Each number is 128 + 24 x the weight over its row's rms, rounded and kept within 0 to 255. Layers, rows and columns count from 0. Numbers have three digits each. The size before them is the row's rms in percent of the matrix's.

# layer 9 MLP up, 576x96, rms 0.202, rows 95-167, columns 0-95
088:126134131120117153120134150094117119121129120112109119107103126082106087082094094120107115134161132137117114085093122105150106121109130127178134157094131154160125139127105144128135153098132081134112176072093168130144124176139141146106130145156126114134103157126048140101139146103127115114
102:088138132124125117128094138099078131142084132127152125102119126152084091128103141105148092126145139128134125100136160128153159115115102147112086148142145156105145127096123119130177147127139156114101115153151159154159133122118158116146125160175166074089159135095103143177149140109165107143
106:086097119129108110143101140129126113064090103109138085098115171156156128091150118159161169083104140160111131112122103086104114123164119147107138126107126129134152125137110123132114080140162137173117170118167140086139086136156142129103108155106103129092159138133142131128124104115128137123
097:165138121135145115106121130123133117085096129163111073128134138143111143129147151133122139131103137131123103118134116110134124154135061119121139103127112118144153102156136144146159116079143177094152127153140112058090109099143137148110135149122102096119107133150132148194198104139125120103
126:106126108087063135114127125135106144126108124148123140153135188112122120124153150124181118128099126150130138122110137142131128128125121126101130125127126103130106092090151151142158167123140094171086118110143117124091142079142119140124103152141099124077165125101122106134121081143099116207
108:153146133147104143106084130109098088111151139138120131145200131101137068121115162144127087115102172120105115127129146150140147130104142125129139137172084067142136140124106153107126150118162128140125129128145121121143066088117139128146125121154160132113116128123168169119124105172157144107
102:158146157094147088158146137139119122151153101115162119101153115085156123080144080117104124146096103111115111117114135145101127108112125140146145115114086143166134130105156155172156131101113094112123137129153108123124188149113118135157154121119087112125106134110106143100069150161135153085
116:131113148153127119114159064135115107164154147123153127117151088119125178128141107082149165164143139142127139109105136180122173153164146147162122182086092150139118087124115112126164098155134107110117086144123113153104148134153124111140133127115145111085139146151098125125163124127149145125
091:118153128124089122107107135116112161128138159112110114087169106128100119112142126146173131108096131138148101134167114086122149138087150093132162141160120139160108206144098134131140145115119082114120135129141143131084118075131129078109141157162083137119138127137118093115141110137161115102
090:111141050154154100138156104100127106148121141182189121112125130129122139111140107101121103162153106118130127129114182145147111121138090149111109124165091113176119106105164113154131118103137129161145131125120123099171127123149125148126125111109116094139135171095160090084126122111146137133
108:136114111136142142130153144113120127184144095102137120073148132095080159155135116125127158128134126143113123142086130135103153154132118148128120136070111148119124115122164136133127089104131152079138172119137158139119186179134144127127166165151149104125132113137073101125102126160137119178
124:111144148128095127107147110157103125100106165144126107111091150101132146111130159130130154122101095118096149127150120116099153127144088204149144125154096129127113120129177125123157127140135145107121113111121099145139153174172143174116125110133188172108174116120163148140137109092103119142
121:121133166128115156129157088108167111136088133127141100087116160133123094148144081147134146119127164136123114107195124120159123100153143155140097105144082090171144115114104117145091135111141104145159149180133137145159159088149137127119079121132163116100125151105114112130134127097140146136
090:102176104135114090107093118126104106102077103087157098144129106098144152120094146154117131139141129135111109145106162130121106108105143177178144108132131105177098120152153128146139168117133112127122062116189126111125126118134113129102138089133140135140083106110131131097138097118126106130
101:141155146175131140077143110146116147100138104130106111160146145108103145115168114144158131132121100104118116121133138143155117115140097136114147160112115188124146180101129152156127144175127162096115123127159074146129129101133121164098122112114148112184126079125125102131112093132170140088
103:126109109155142145108172138149101128173102083134114117110113121150161113096098158104136128158125148126132134073114136146158111147094099149192151122082139104129138103127130111133133153123121124137150140151124160152097126145150176123101099099183087151137097130137121135093080137161147137137
094:119146118128154084104117134143125154141065150159117127165145152095138138127174112148152116152159117126125192082146104139111122135127146148163153103122134117164141158115109106163128134139168104123113145109145126171098104123147130162126100123138134141107105107137134082112146173106082149086
102:140099105140147082123129110158094122136134115120156119152124111120153154127115127123091134137135159132130124135124124153150108102106134127114090101122111154107125112118127083121167110130113148142161161176095161055117087115193180132122162141105147153098111090113146136113117125150113173154
087:117123119126115134113134137133166072122103095114139134150085127126175142103131127152131121122142183098076163122134090098160132142137138132140145125102146147144129128130190104098145119096163096118125119196173141163128135170123125118102157134103121129077131122141157114109161123109123144151
077:072112127109159105117111078105112139124135119158091100117122128098122121116138139151129134069138092131103133131128145119113111123144120119154129158123138082136123163096127114113111136135112122151099090173137119159161161159146122194068136140141120125085147115110153182132101111121150124163
098:081152117137137122156125128118130153113118137146162124138108128121102090139129112167141172145119144195120144112110154114149161119125153116109131094153095093136154138100129154147162146145165131153132104121137154130108122114125129142112157101150085163132160125077131158144104108064115065109
093:119114160111137147142086119149115128172133144096136161136126164109136157150118107166119134127056088109131140101106124136155106102137176088146100127098112125094155111140140152126153072097145165097162126136112120081117085184142149133129121142120114135089124149119150157119125137117119139127
094:117139125146128172123130131154145161117103173090134133117151161120126109068142146121115157112093152127085128139080126098114132137126164154153129121202147083166116123144108104121132093143147119133180141105123162152118121133123112122114165145135130142104164133092143134150110096152166099139
097:147142129145114119146154127162125124131093118108116135085170129139133136085179127163151114153101093140162121115142148177121107149128151153120107090125106142122091099151073147137151096138118123133099119107158153120177136153190149151149114123149138149121128136073128154127143107106149132173
101:120130154160140128150118097144162104147136116125116116164120155089093142124123103081151152119112149121128127147144139137117159117068128131147131146133121149171139113153158124163141139185138082128054156124125140136120095135104130138105128102114130135065139144083140093156149153166132131152
092:089117134154160094127122148114146148135157121113105109092171123112175145077098136131147141136159077137100107112172141115121152135093126134135113150125156120126153122104101130175133127108132116072123098090101107092081165139154108143117119110136129164128121166113100095107126120108167140150
094:122108144113107132141129120136155119151171166117164142176110168140097145149129141142091107164091115142121158118108149119150144141124148160170139100106159179106163117104099109075152156140159123131168141125129118135089115117151147147119130102133100108124141160109131066095091144143133111112
102:147149157122118098085164085155132128161134142125141128133095158097127152126098127121104114133111052151108114101131110146159181126164098122149128174098138130126130100141122145152130089143152150101129102110084086123095140126076144139132126146127139139157125138116108155121079127109153159143
097:143124135129138163116170119164113144160118139145136177114114112100143146125123114167119158104127089133156090101160142089142121102157120067150141128083111105176146119131141122149138081072117116131108134147141145165105165110122111138102118142148115111119132115138126096174110173104147144163
096:102152136108132086153137115150101146146124116081140090147104142150145153119142152193138128104123107135131161102119119105156106149114117106110131141096137110136110140122096125132105109123078114153132100113138095117138156121085152139082162090157166104143094104086117106147159188142107139144
096:112119153143095125144130128105134160113144074111086093178098125118106120134089114105138197100105123131159118138157161140120138107126118100112120141145125133133125117113122100122127126103151120136140129154107142096122132099167086163064143134107056116132113127128155076135133137103103098137
099:157134143196150102121091159162118121099095138113093124160179122092130129129129144096128154147125122148091130124100113159092120109168061141137129093143096137155137131120130122117148135120129172114118135113137152151141141121151089161093113140103131112080096157151150143130096138099146143107
088:131150137158120102117160172113145163095123167115107127175093132092145102098113149086122100146153109142129107144126151095124129102104120108121170118144118142147107101095135104157145180122177102121138103133096142140095127152078155135159142112170134111131114121109157138176112104133155122155
094:061114143108126103126120148130142112127153134100138152153140121117129138155103118119120112149141088097129112114137082148092119099136195176128124117095117136148137112125126082149139113096155132141201144140154146112127129108110145131122172123083146173126123186117120130103133118116104148094
094:157134153083136137088102164114148132170121116151113107089120139112110069132124109116131094089131135126130099129150124118123134140109106155121147110140128128145152165108160131138166140112146169126110130137148141148142134081157182170162120101135116124100153150131101122121153094082115144198
106:153126134172108123111122176150137047149188111135129154089149135157098086124159123108122127115109106163139096135110155139145155135118149142101086139161115121107125111118133157120152132127137123140143149149134074107098131125168131170146145160150120153141094159116131121108164102111123156128
094:106097128105128139078096148097095095167095129107106100121129125099128124096176104117122103108137113126110178150177125131136159117135103116130140095105121107141169140111151155144144127089093096133114049145145145149132143134099092139137151145128133117105133146131098083122118087103141134142
112:119101140076145124145107135136124112125107099138092123111125151095151133126126145106131117169122110144125171118141147121123102161138071141074157130156133131162158149114109172123139137066115159172101133136142099123099133147114126146104100060136096135103157124096115128160112124126166160142
100:165116075130153110102139119183124167108144102132156087115130162112169100126139096127116134115114064166142091135136139107147141131123099128087126109108075135178124120142112123136114129107126149144110150114142121131107122128119136198161108125125170104132132104091097143140118155158144116136
092:134103138134128101144113099093123129130110117097094135174121100152112116073106131127117145126155125116159099141102134115137142128115118161141124094104130075108097079080063109096118082112105130097116156092152096124141132098126123089127093108152126141106129093112138124083133133130084128124
096:054150149141081125124111138139144119129108126151117115150114126106160147114140108156176135140165132168171127108110106122137113139144119123121153168126122127101137117120101100144122133105138130112173136144164130156102081107190103152165135126116134140101167125089100100163165152094151124118
094:102153135125132092179156173154162138131101099134109105158119131095117172133135101070102102079123119121146142112121114138138083135092089143114135143121109159090134142118141094150154168113146136122154146118093150127163143105159112145135132113111166144101165089128105121164133153142106108121
099:129105161117153139104133130143124148107166098125142167130126142136115133132107081105141145139084140141161087090132146087105129121141113129129113148139143126105112134098105087152130136109099136168133124134117111143116153091167135150167113081176125111150186155098112118152124102202126102144
112:079104127141107118139135087143099134113126151135095177117103172089094112103097104112130167114132104133083109135129100116129129123175123149141150083130122140136115110114097137123114164100100085144157150119172129157148146106148178135119127113083122103116119101126121135127123116092083170153
107:106095107134157074138144121146108131111142128137140118134198130114139195126189141087139150131121120119143133156138149111155159142144122126102120157087131139119144109114158100150132122150124098135163113179130104139129160141113133139133131121093103133129096086152117093155076114127089146161
115:085119164172103141108122162130132099125137126084127110127141147102127145109110124129121154147108092129127143154139140088114099130140084150137149177147157153115096130138126125121160127188115140130114126112125149129074129118167142134129114109172200124073141121106101104151107134124162152162
094:127156084170101117135107147156168109139137145147113153099156145125147117148150145117161107161150126049118148115099115120146105153164125117156140148121104103127093122137127111086154141121170113105120115123183142124112143132091166146108131119153118131125124172149137161138121115144111173181
088:126099109147108143142147135133171161129141093122129122159113132130060131151143127125153163115152113137164128127129133162106105153151128133100188123108124147140162097116100090135172131163134151170117144097147122119166128150128129106087130173126116153096070120071134130146113107112107130106
103:125096162180152148147067138148116113154170106146121098118136080105125112151133122123135127112086158120120139157130125116147120152133110124135153161128127126163119165149117142135152136143146140151131138140169114101139053146138106106147143120087098156104096095157136114127120089074117151101
089:117125124131089116117145124157114146146124109157101112114131154153096125135169078107171149144143183147120139107080122110121119164115194121105171101117094134131162163130134131135148160140119137099176134120142133163137139100167120102116126133122117093130144143127137118083170131105129070123
105:113126170158159100129130147081156121121125150173137151137097131110099116132121092141118108120112128115124136111097126105108110101134122157111107128134144144131147139139097124136175123128100131141142100133100166136132129168138068170138125131129153154057151126110140109135110102212166141163
103:152151126090112170137109161121089181170062122160122132092148133136120119130145106169130097118159148153114108095117120165182123119126106108118119109135145124114140116079119109146159092122118139167163144130123137117098107143103113144106108130112132067129107139152147144135147085137107119151
094:085077143089136130142082104127119149136125089104169107146160128141138177148138105095096136148140109128106155109126137135141097119106152135126112133167118146141131146092151146195147158153158110178137137133123140155078166146112130153119144125122113131158131076129107115123140100106092125142
086:142138094151110116134153139194095106139124124131100142109127125130116128127105178161126126084137123140153131160131163135197154130091130151076118123126091136130136147140098135067095113147097136124131130133144120113141114144142157167140133159127155193142118136131141091148140105107172144147
104:141131076139140148120146112113087149172124120151147113156188117138107171151123090138151106152132161142134136134124150120134123136114157088143129143098105157156108094158128116124131098121156147102158065116141158109151124137150151137155089148111135165121141115150073135109161135146094100161
098:119124101124166141119098114157155183141153123136149104157175163088097169108079159117132151093092143131106117087120162120140155175135148121143124125152121086176144118141122101111088126118137126146123151129138138144132122118078102129129130111185142121151107132129140162085135115101148133145
105:107084163104078125139123097118147149142136064101125152154141153134120166171132137110153118134128100144085131124122134127120151102116164131136136110083108137097138111067125127158143135127128125121084095131098157125134113153127119143126130125130159111128096129154113065180124155174098148133
101:118140176154108163107165135119091148094148111147139070106160131141152134071135109127148145131142191141121111118139145116123119125145132140101124130171134127129105171133085066135123100126131110112151156162159137148127161114138134119111112130158137111098104118093118160124171131085158106141
105:103170136140137113124124149154107094104124126094100111108126126116087137199096118115099115125092146094152083092140133118132165098135112132131115104161101129151136101144115123175141179191141105160128120113093110125149121112112131115125103152146179143091143129145138147088141121140107133151
097:145145149134130130120168145120133125133127127133135138107152105169074128078115128136149158114100089168059084160138121144144173110081099122117139137134142132139144151129141122104165143084123127155129176127159154139139145097087099149101118150122169122140124093095113167110132138143142148145
090:083127092107144149130150147115114080156151174146088095110147133124128136076124144105151134115131091122124125158149129107133152162117133164167115129125100101164109159138143117162123135083126108141124143142162152147112088116149109154140101134123093122098093177093126139108122120090182124148
100:131139157147115159120164139175166176125175136138173133147092159110151119137150143103119122122106095105128122121123114132126092131119108102109151192143127162175118130127107099139118115139147142097110169153131147155090173122131167156132142112146152153134148117096094101164119135099156123155
100:164100130147128111130119147127140131119165115121117114176133186107128129122176130193174105140144085132134099110155121175153127137105107103135115141085152109162114114137122118112109100130133134165158071116075107106163101127140111144114138156136135151158110150131114105144112103094130145154
108:080127193117069153132147122132118124125155092135164114127123116130118145110170135140108129116090127133121084123169133165113159137105150123157110180120138140073147106116132147123157107138119091162134144139128106136121115121154118147099129120135167085092173158121122097138124113140124176155
086:149143121080128099108132140136092105117163124178109074149127106112132147162150114118105096101134117100175125133132120126151123114100140123097120159137135163191142122141100122125100132165133117129117113154168103140105130142093155151141083136119110195131138158109159089128154148123129166121
099:138135155147124101158183124111136134083165158133137138116107090148128132116131137102134128170133082118182117138148153118151149135162129162142125121131142123131151131126126102150161144104114128153131130161102121108098143150115178125083117101122102094110058149085140113150108103082117123168
111:137133115093137113131121145165121118101129122072140152134160154120116137128117121104078121169132148123157157135132139140127166119126151098134192134097074107153098095144131136141111114055120140137122114099172172159092137124156095130121105126112111144106124113124155162098125095112148158128
100:104123097066119150088112146123101140135122124170133134132142092104125146139138153128142091128133137092157096092134121128102158126118083144103114131151133131162139128132121087145112130104119085161101135119135094133080114181139121153111081126140158127098200130122146096112145137118097158102
101:148196121140104141148110143152122143107133135134160122177098129100109147082114111152137113114129128128151154104174127126124132129144072110111121115127131132113145146139113088165164118146152165165168102125103136141097139141190159173087097118139166145122115141124144141091108140094109123126
104:167124131127142085127068141144152098117120116112120124162149177091124153148159140112141109088183103125113132136143132097158107155125172111121120177121111104144160135124156082135099147118134130124135092146146137145136159135141123135146126082140126087103075134113172152132113105161135131162
108:085108122141136124128112173131127127127139107141091077166155113107140099099111084132130145105098111106187130117089150091084137126115161156091144168167129129128157143129147117154142076118116102146129144135125121094136125101126104133131148094169134130102123086093112148142164131161100124112
085:147106103129087141133145119122164193166114100127097117114140150133127150139144120126153122116121072145145160062086131122121111122128160122153111142116142131151079101142151133105126133132122103075146113159129143158168116154145114131131099124126102120113152123175115092104122147154150174170
086:134138138088108101177083104145141114149136098130138121185143099122120113144149127116163131106139127125103150093159084170136102100160117100100149148158108126176120107119122130118098138099129165148139100162127166108122124137166094171144137138123169168125147104134135118118130122072102148121
# layer 9 MLP down (transposed), 576x96, rms 0.204, rows 95-166, columns 0-95
081:132157086153147119113132125136121127094156115114138138140102129143092079152117091114102130109097116113108091076112153123139128157081141156155144089087126112117145077169145141149144183155109097136133088138126140106099120101143144123143165132124133117138117152141160137105140174125096149084
110:092127144131134097122077070160114156159142138142164136108146087139156134119091147132126178130174105129135114131143181142112125084169151147129123104144131116145143097104134126122152124105129135152116149102118151170134121158162163153137132142097103133141095137137151128114117090118088153182
098:117126094141121152124124134113166129157096124113129128127103102124121112103109104119110164142130148131146126172173111107114142115126087131117078143152132162151158108073108121122087140129113146147140094111160107179115116107153114169089106127161165167182113116118128146137181127126105160160
094:125137140131093103139131122190152094124144088124123086127148093130167099139145130156099139099121151132095180147172127133109111144148163136125121122142144108168092151149145126145138123129143136136127175129125175165117141142114130142133117072119136105150079107108111146088112099135092096088
137:116111125166169119145125150125087062165166140104135075142129156130106122093166099130129142126119139157143150108149137135195103094133116122135077151108097112120135123132170103101101131157106110118098132153114124113126132135122149164102163102095137135137131144117140124159137117088171129109
097:094163103111112129148100113141109126083142092151130138132073117124134140111123146144102141106148137104135121113073126152146122135123103154161134148124114169049123110106086151093140111133155087123105121129126126131157150156136113084077129137146123147147127111136125114114106193166100120137
095:094105131158133109181159132147129107136109136112140134125104141130095150113086152124130196096147166114128126140172120083132133137119127119125148092173142107097088113112096104106108108092087160127144152097093132121137125114171129132131131138140107137147178125128155149129137149119181162156
101:125131123129120130114105140140074135093094111133125097113138123130079133151108139137109130116137108126156146150129140119137124126133096160191170158223113150137146123098056138108132116111147124140127111076120125129127145138142127171134141159142109157162149096127125123153115155160121147104
077:118110152128179081142164165120119108093136142133125112186107129150133113154145140117103155145162091091155130073113099132157127130128134143131095102129137128098169081080093111141084114123137121168131134127066137107151125154112133146137109124110133114156129105135116143158112145134112092155
101:142123136183165137122125117177192111174136129123120126131168143153128130130159106141111134101116083120152148138152123170096091065126132140133159164125164174114138132111120141099089122130108108097107112102111113152110135125098104116162144110152154146120129149142139109133148117128092122179
103:099170161115146117116083121096135120118184172141131096136150149120126135110154153120096130127068119128107137143096153147130149119113105121121125100155152152108123147163136132117139154103050140159149180099099133140162147120143131158150114097148116086133140163111122083119143137141129125116
112:126124134102109140166117102123120097161125117129151141132203080158118113140123117118107126087119123124103168128131097171128110149106148143102128130140135184095140095100097123183114127061109120133097098125126136134117105138113182085162131150122132132133101126094107097119137154137141133117
114:130093105121140211112120100117096140133107139121143155115118120143148145139095133123129133172105117096136155101117136136049128093109124141086154135088154123159165118105110135112108149162121112134158120143119096131141095129113152160137102115178137113158125123114114168098118168147148111133
085:112177129125134129115107144116144154136149148154115130099118153145096144104101178132126150100160155135143155102158131117106077080112136086100111158116160173120139089135112118135158130122115127129113076102110113137092085074112099095143130136119119121116112133151140146155165108147142081105
098:146171116139158118151111102125137128175144163125097177102148117147126129110158125111127143166108100128112139098123156103094103133128119139118137143114111101118138176098133121077120111092117158100123100117156076105118131105110106171116130141131134207131153108124107164120146117106086111154
100:130185134134113082126135162118120132094139108140098122103142095118127122130119145114144111121182109106127154153084167143159136116074115151147057177116112110114144157149124121154120148114124125120099133141105166141151142115135141113079096093137093100116134104131103129123146138114135083086
093:122109123132157113119150126138107133118179097099118164119105150123115086199128131119141130127141113099200142142117151132138125146161149135168109141152157152059151085136106119127170129160152152132137124132102116157129129096139112135132142161138124124130124161132092096137175146140160161136
107:127094128123156140098169150134099128059120162108125150147138111158101115108149169136162121123122159134176133120100089093126125134121150106106112094101103107089120124163136152143124091100161116143153140146081105134108114119148067136117120135114120124152154096087155132125146086135130157138
099:095162083146113097132130087179118186127146119125109094133148115136116098132137146158145121093138124161143140099158119126155102159143109130128108140150085082108110121142140192118109137125127164122133129092149104135133143148151161142132108107146148140158087118175121146144090144125118142181
086:111140161152088097102155130177150107111138131158142096145164143114107112081111105134108145112118161139144124124158142138176125159091121161106107116145124111106085135148111122078165128091099151164129106131156134145099124147144145120152165119117152103144093153145167113130107093088130105157
105:128118082106143095128146144127124120119139122162121092165110106070136169149112099147099101123109129160114158182129141122117121111114183150126108149124095102184130162099128136103135155149122136126179169134120136109138080114140139131105169190139123131148122123117127121111156132125118169134
089:115113119124154119103167108139101109092116114110146144129150107141147137115079156090124111107176170135176099160120109118164146119125167165146102099138141108129117151150119096108097097104132095156110113086123144170123116120130136094164117098116150097139109129130120141169179119152095098113
104:125141121121144077158127139113074127146101124145142108135099088093135115165117133128133115100137154132135106139080117094162127171114124102125063114135121114119164113143125115127146121066125142130090108134106160137139152178095114084130125097146169124150153125106145144123146113158095091153
099:155141104117072089153146114163085140153101096151142145139124132150146151163098137146121144103091130142091112141172108145129112118135122099121131145133120108101124141089085130158097128077119140096106096117128123073121139162155143144124105135150130111165104144119118128108133133062102122168
100:137099082117121138134117148126125122102098165105134120102136125131118152178119156132135180156127091150116144109110152141153100114151131138139134079136116120085134155145076158100140125126116115126117084136116056121075123131149150125153096178148124103141119111120123150060123115149117129125
087:154086085152081103113136159117125141188103116131126111157126157097137131136113150114113177146096155111122174139139125113112085126126140118110149129179114134129183080142141146116120140113140089096132151115137119157147120158104159152141164138134116118167120095118143162141149155157121090120
106:102109132163106140137174131125167079157150116170127107184125138116143112117114147101165122131106112122127141129130113131128105116130136109125140109170148135147146114125079120058132127123179171152118118152131146078101162126121148139089131089087117103166156146132144134093108111147154137120
086:128095102115124158121112138094134130109112177147177131131091147163132109190140138133120173114124083068127131156128167107103107115143167118156127094128124130109152117075102122131121112160123149150126123091097123134149113115127092130094104118109127120152148127111130118132129184171131119088
101:177122096109137143141163144122097111116109112095124129109158082156117144137140141198122114118083115117206129124117091136066128124140121144131119126102112134127160112124124134127150073133181130113103116133084102092166133123144135161111155142110116121140092116161130128101136133132125134132
100:111125133104152102121168120119125092108134156138101107133092124103147175123137164098104121101105114141130151144102177128103113118139116135124124175131148105172171113097151093134075164097118105066105119133104109143155121119114128094118115146098178090156141135119115123126136139181125126130
098:115132142132165101162086153113121126133080133122124136135133163106152128142125090130135123149141152099103130118158098143114122127131107147068101162097165123107156121072131128099094141127138151134113122122133146107116141107126141108113137130097194119108089142170179115099128139169090079145
105:133132109134104136125156098137160149140108114120127109065121096147115106097104115118069093145133144118164104137151099195082093116146127110141147127152130081120108129149136091113101136100171094140112137134142140114127132105077152135158110113097102126187128167131142152131134120137137131140
079:133183155111146109117127117123130072141157132177133140155099131088154125141152161123113124137154164130155109136148120142072097119088158104125108107142142131104087102085109115131099150143129125142135087134106104121103123117126139134141162131156122085149085134181109099132110139084134090136
102:153109123095164183130082139111158135147112148163148110153127111139145104170120158105120151096077118083094145128120137146084103126129134149102100135096154097144174130112153107135141132113163119119112152151149112105081096127134101092149128090086133118115104131104147157128131116084129121132
106:118120115131100106159140164161139137114114121150112145134091129096109174160117143124151124132139138153148164172095131119077174168099091115173127147159103150076137142139145113097111099132112112116125129131171131132120128152105136191168186101123107116150126121112140092131139126129147141143
111:158126128144111122113117138106153109170131140120133119142126135111098116149167095143125127134134093149141149119107063121149137183097135149147122125124122157081092152178099149115112102080109091117183119140162099100099106158119108169126152133118093132129140120115124161090139099166135105115
089:121128084152056135108180169140094123174107127133112125083102143110124193154110116141116115163143124121126125108161120124103125141149075156134114128148149110126106150185128137111167160115122108106133136143161118164114110124120135111164114119100133128115099149129140110152145078133140138142
109:133140106152124107100090149087095129124133160116135119084164148135095145139145137129137141134133162113167116096149110171092094082057147147124105123113140171119124090193137126148125148151123106112101123108160156138117104139116113161140136129116126109108107114131157089085119146122111114159
118:179122147130120110150108077148139113114140066088151090178137170150150128138102145132132132118127114103123140170113153136139170137146123091081135140118106095105119133146156166113123141117104134111115115086152136115132138181144117096117112124129165149101126115125118120099100101101168115174
128:110120125136141125097149129159122134137122155136139099090139126137126111172108120135089141098124151130100153097161122152076064114139106095086143137124143180124164137160166106141110152082139074163125092118119116138103101135138133143145133148123138077129085158114106123141149115132162104149
108:149137161115173147120123188140134132166172110161115159092142171111149130164148148147159130098126111160136147161146116138112119085120134139099169123173176135132102135126146151125171136107150118126135158145117162160124149155167105146095146138157115133079142113104122136096105148109131111126
098:132164106128140169121148123123114149108121096094134188153127110138132084110182139127135121184128133141128140120175126113093136107159100061135153135115162121123115120125105167122148117140109123130122072084135121119091106154126118124106136120108091093133141088113114137097178150105121124140
098:131111110154088142075105133131110152111112125131104118116075077141105106112118109171116151141132151090096123095103163126129144140097128122160132105083129129090128133190143141176142152149139123104109119120157128119136182141082111131136105119115149147123132176129124103151149126109105140083
105:155114165121144072128118146129124177107118152124144171160133077132122162133115124165103123097096179113159140169159113162124105177126125098130141126160118144132114149106155111139106113111144187134113128181101134124102130148121138147147117136122149136123146171104127131129119166146112077139
091:121093139152127126104132133158077101140128092148127107119145143106119134134121135127156120132122130110093092117155093163086160120111129150159110113121117146104096107159162135117116134144144149175163120076150134081135130144118076123086141129141115141120127189139153130147156135171152101069
109:153119094180102132137115118112142160116127125095077170110114090148132141157125125142151106125133145122150127104123142146101127178140163114128122154138160135168123107120139135148107148066111139127124123116114122112166083070151115104137127165110120129152134089116158196118122143104090145146
097:153134125127122103126127122145137149115137107146091139057113127125145158104140143136162112123162092117140097102075124144164090125139152112125115117137130136122125149136130117094127096131147130117135116116089117127153122148090117057183144126177149152131117131068172163089129126112117097103
083:138134106128118155157110111101151134097116117163114142114153111120121116200102144119141142114119131089119115129127088169091128133101137136152091138159139149096163130138179147098106115125104108095148140136110114132113140141098133097208090166142124143110105125143099101121109105080097129125
087:149119103121151113120164125128105150113103163109134136120147156112144126115141135093119120122156128121122121109104173120123123076104130137154089110173112131111181132062071118113104107116134143150113133092084154118151178130105151152084146149102141151129159143135137161107080163146120138134
078:123124130142144123130133079125086112116176155135121147164130162127170101185144144142082116106111156108098105106083133110158129072143166125153142123144163165103136129127106120078117099113168102136124118101109124140146136160123115134098169162117131138138127109108125134137089160168129124143
125:098154118144117111147113084145089106149158080142156148115160138117133152125133111133139154131155162127135127140191139139164126137162125106126142140108105142187110111126178140165098117107135132159115102153109141147118161077113123108125089097146099128121113121147151136189128164122141097154
104:128125090113124122123130127120146142117138124127127136131100117175181166107116165090122092156122158169121189128113159121153086148159167120134141091138154132181103134158114108191151134116132117104126085121129161105165129150095142149096131134085106110111138154129120106147138120132108107122
096:151166141133137119127154091103131141116123144114125114109131138098092159100157104143122117129124093143096130166201095142127125159131141148198107118129125157110156155134137162086146144144110124124102116110120105102139110080113142120081169142099098132155144127152156131098103176121129162128
090:164144130107140171113164154168135125131113155093152108128100132118138121160134158152134138143159149158130162175133105116108137126091121127150129099125147151118135134101127162148090152126136131102105104158140101091098105106153132131089088127117158098194114169154076099122120148091130129144
088:157081135139121115104118135152139108119136132155101089121096136148148116101132155133102127133102101166118090097132111097133095114120126148112090116170096124065143089110110119110105162135094095152124137128083080104105121122151113147087181151102114140108153113154134126113082123145149128150
102:152124128158127124166129146145165121134162147112125092129167135140141106105097141104094148138125164176127110125117075091118138172147118104137125126112092140142132078129105100158137152113128106124149171100170146128120120111120097082131105160117118128074110179122124148135183132091131138122
122:140089144157091145109140155128191120112113125145059153137121139161151116154106146110100147130109081138138135123154129120147163130135168103157110146131146168110124145126110117145107082155149101111153107126119093127140149098126149164136122158134085081139144130125148160110086099131118125084
105:138139133168131147113101123115155183143139148162151168112113130130135116158144125128151100128163096145123116123146063156084151170136121084100097149171155137134121136110128170132152082109151105170125117135123135139125104144168155140121148150117136162152099121169114130120109157125079154132
106:155120140164120136134125157107163136083092097132099170155118100131102092186106078121129116119131137105129098168124161163091181134101142136138112120153118127141121170134147111151169125150146149119140139119097074122117143141102122143164145129115141074142103139144113160156152103128123137130
099:091167141157144108174147145115141159158118105172135149146153126155140140153120148122137105108120116132122125134130109099115115113134124079150167088130118134099101121092160139088067117116123101133140135101149112112086113114119126152129109123105129074148148146132129183124188107137086107154
113:152136121143141124106082185172134172189125121076127132075141160097144142137159111130105094123144150139129111170159119137087123133126123152113146156106121155155134122115141101135133154143141112122122133170154155131128134098108143149116158132097125153115102150102117072119136154154132180124
109:098166133104146136130127103170107096140137121127165108138122156121109130113108130116125070106136128171109130143178152103105083129136106162126105133131126133083168133142118131099105107141133153105137141099086136108113147102130121144092118134148107098087195132139128129147101079179158148130
098:129097125099146095137132165102147138137118135134068080124153164152111124147098136151112123080142134108105125140127161111151109149108137134130149096122116092073155101086103095089114143120135149107154169107149134126135145127140091135106114122071134135142102105110134153147107178160116167144
104:152087121154100152096173144100151102143164127148120069160113134117156110142115155126176119165142132129103082097124144152143105137113111151142121099128119138112129117153116123096124173131095117141103103145130140066130124136101115168118110090132083142141108087138130103145130140127156113075
088:112131129100124115164114134134138105159121137122158132074122143123135154136160129110128140119100158116074152156102124121169141114173140108071166162139134165101145162171137144165090086112128171130097135144115104151105141112139122159179144099121127123126084163114120167133126140118154115136
088:137074130086097160173091147110134149146149097149113125129098115147179126123156139149112148107110125127122133132092144144127130129147151106140177103148158099141115090088126154083104131109128096098147151075137142103097099132128124104124121146109150061151133144135135131130109175125113106141
099:137160126177062167102131150132136128106114128119162149125139101116096119147068102148124125113133136157116139138165140145114108143153101171119096115140157129083164114094095104124150123116116112117140145146117152105135144151182191140085125136134125133138160132114088119112101137096155133150
096:143106158116159138126155149093140098117134142097119118108117081184111127142187150148104122110127087171136160093105140143131141088128150153119162103095171147128122119144141158132093107124155111090129091155132170139136143154117076104132136121149175114129148163143161142132114122140124128108
096:132125125125144126143211118130138144147129102073139131124140141157097103101160118111118149145111122146138134155101124160123199099119124083146148125123146094089100109085119131176136158092128105114132150141156076123074109102146148125105113126152122113164118121135143118106108150128133140139
104:124136105157080165099130131131127169164128118159184172138146096169171099145067099134114134103120071113094092156119090160130144138147125152131128154134117110100117167100130115100141141088106132140172149131123124147115081153128106140128107133130134154130131139129113108131126138102139103138
094:168144117112088120137113111124129118138139129157133131115102109143147119133125152129119098120099150128097138101128143131148114105140128089103146088101146170095140108087134168080104152171154103134161053103068137141120138148146137120085130121058110143126120128142143139112105113133140145165
085:115152114107140136114115141125113096111148160159127111106095161112116119136115136168140128138136143122147059153062100132186115104156138147099096136139193129082120109121122100102158121145119116130163158116101109143084092114102113117096100137114131085109159138115110120123099121121143138127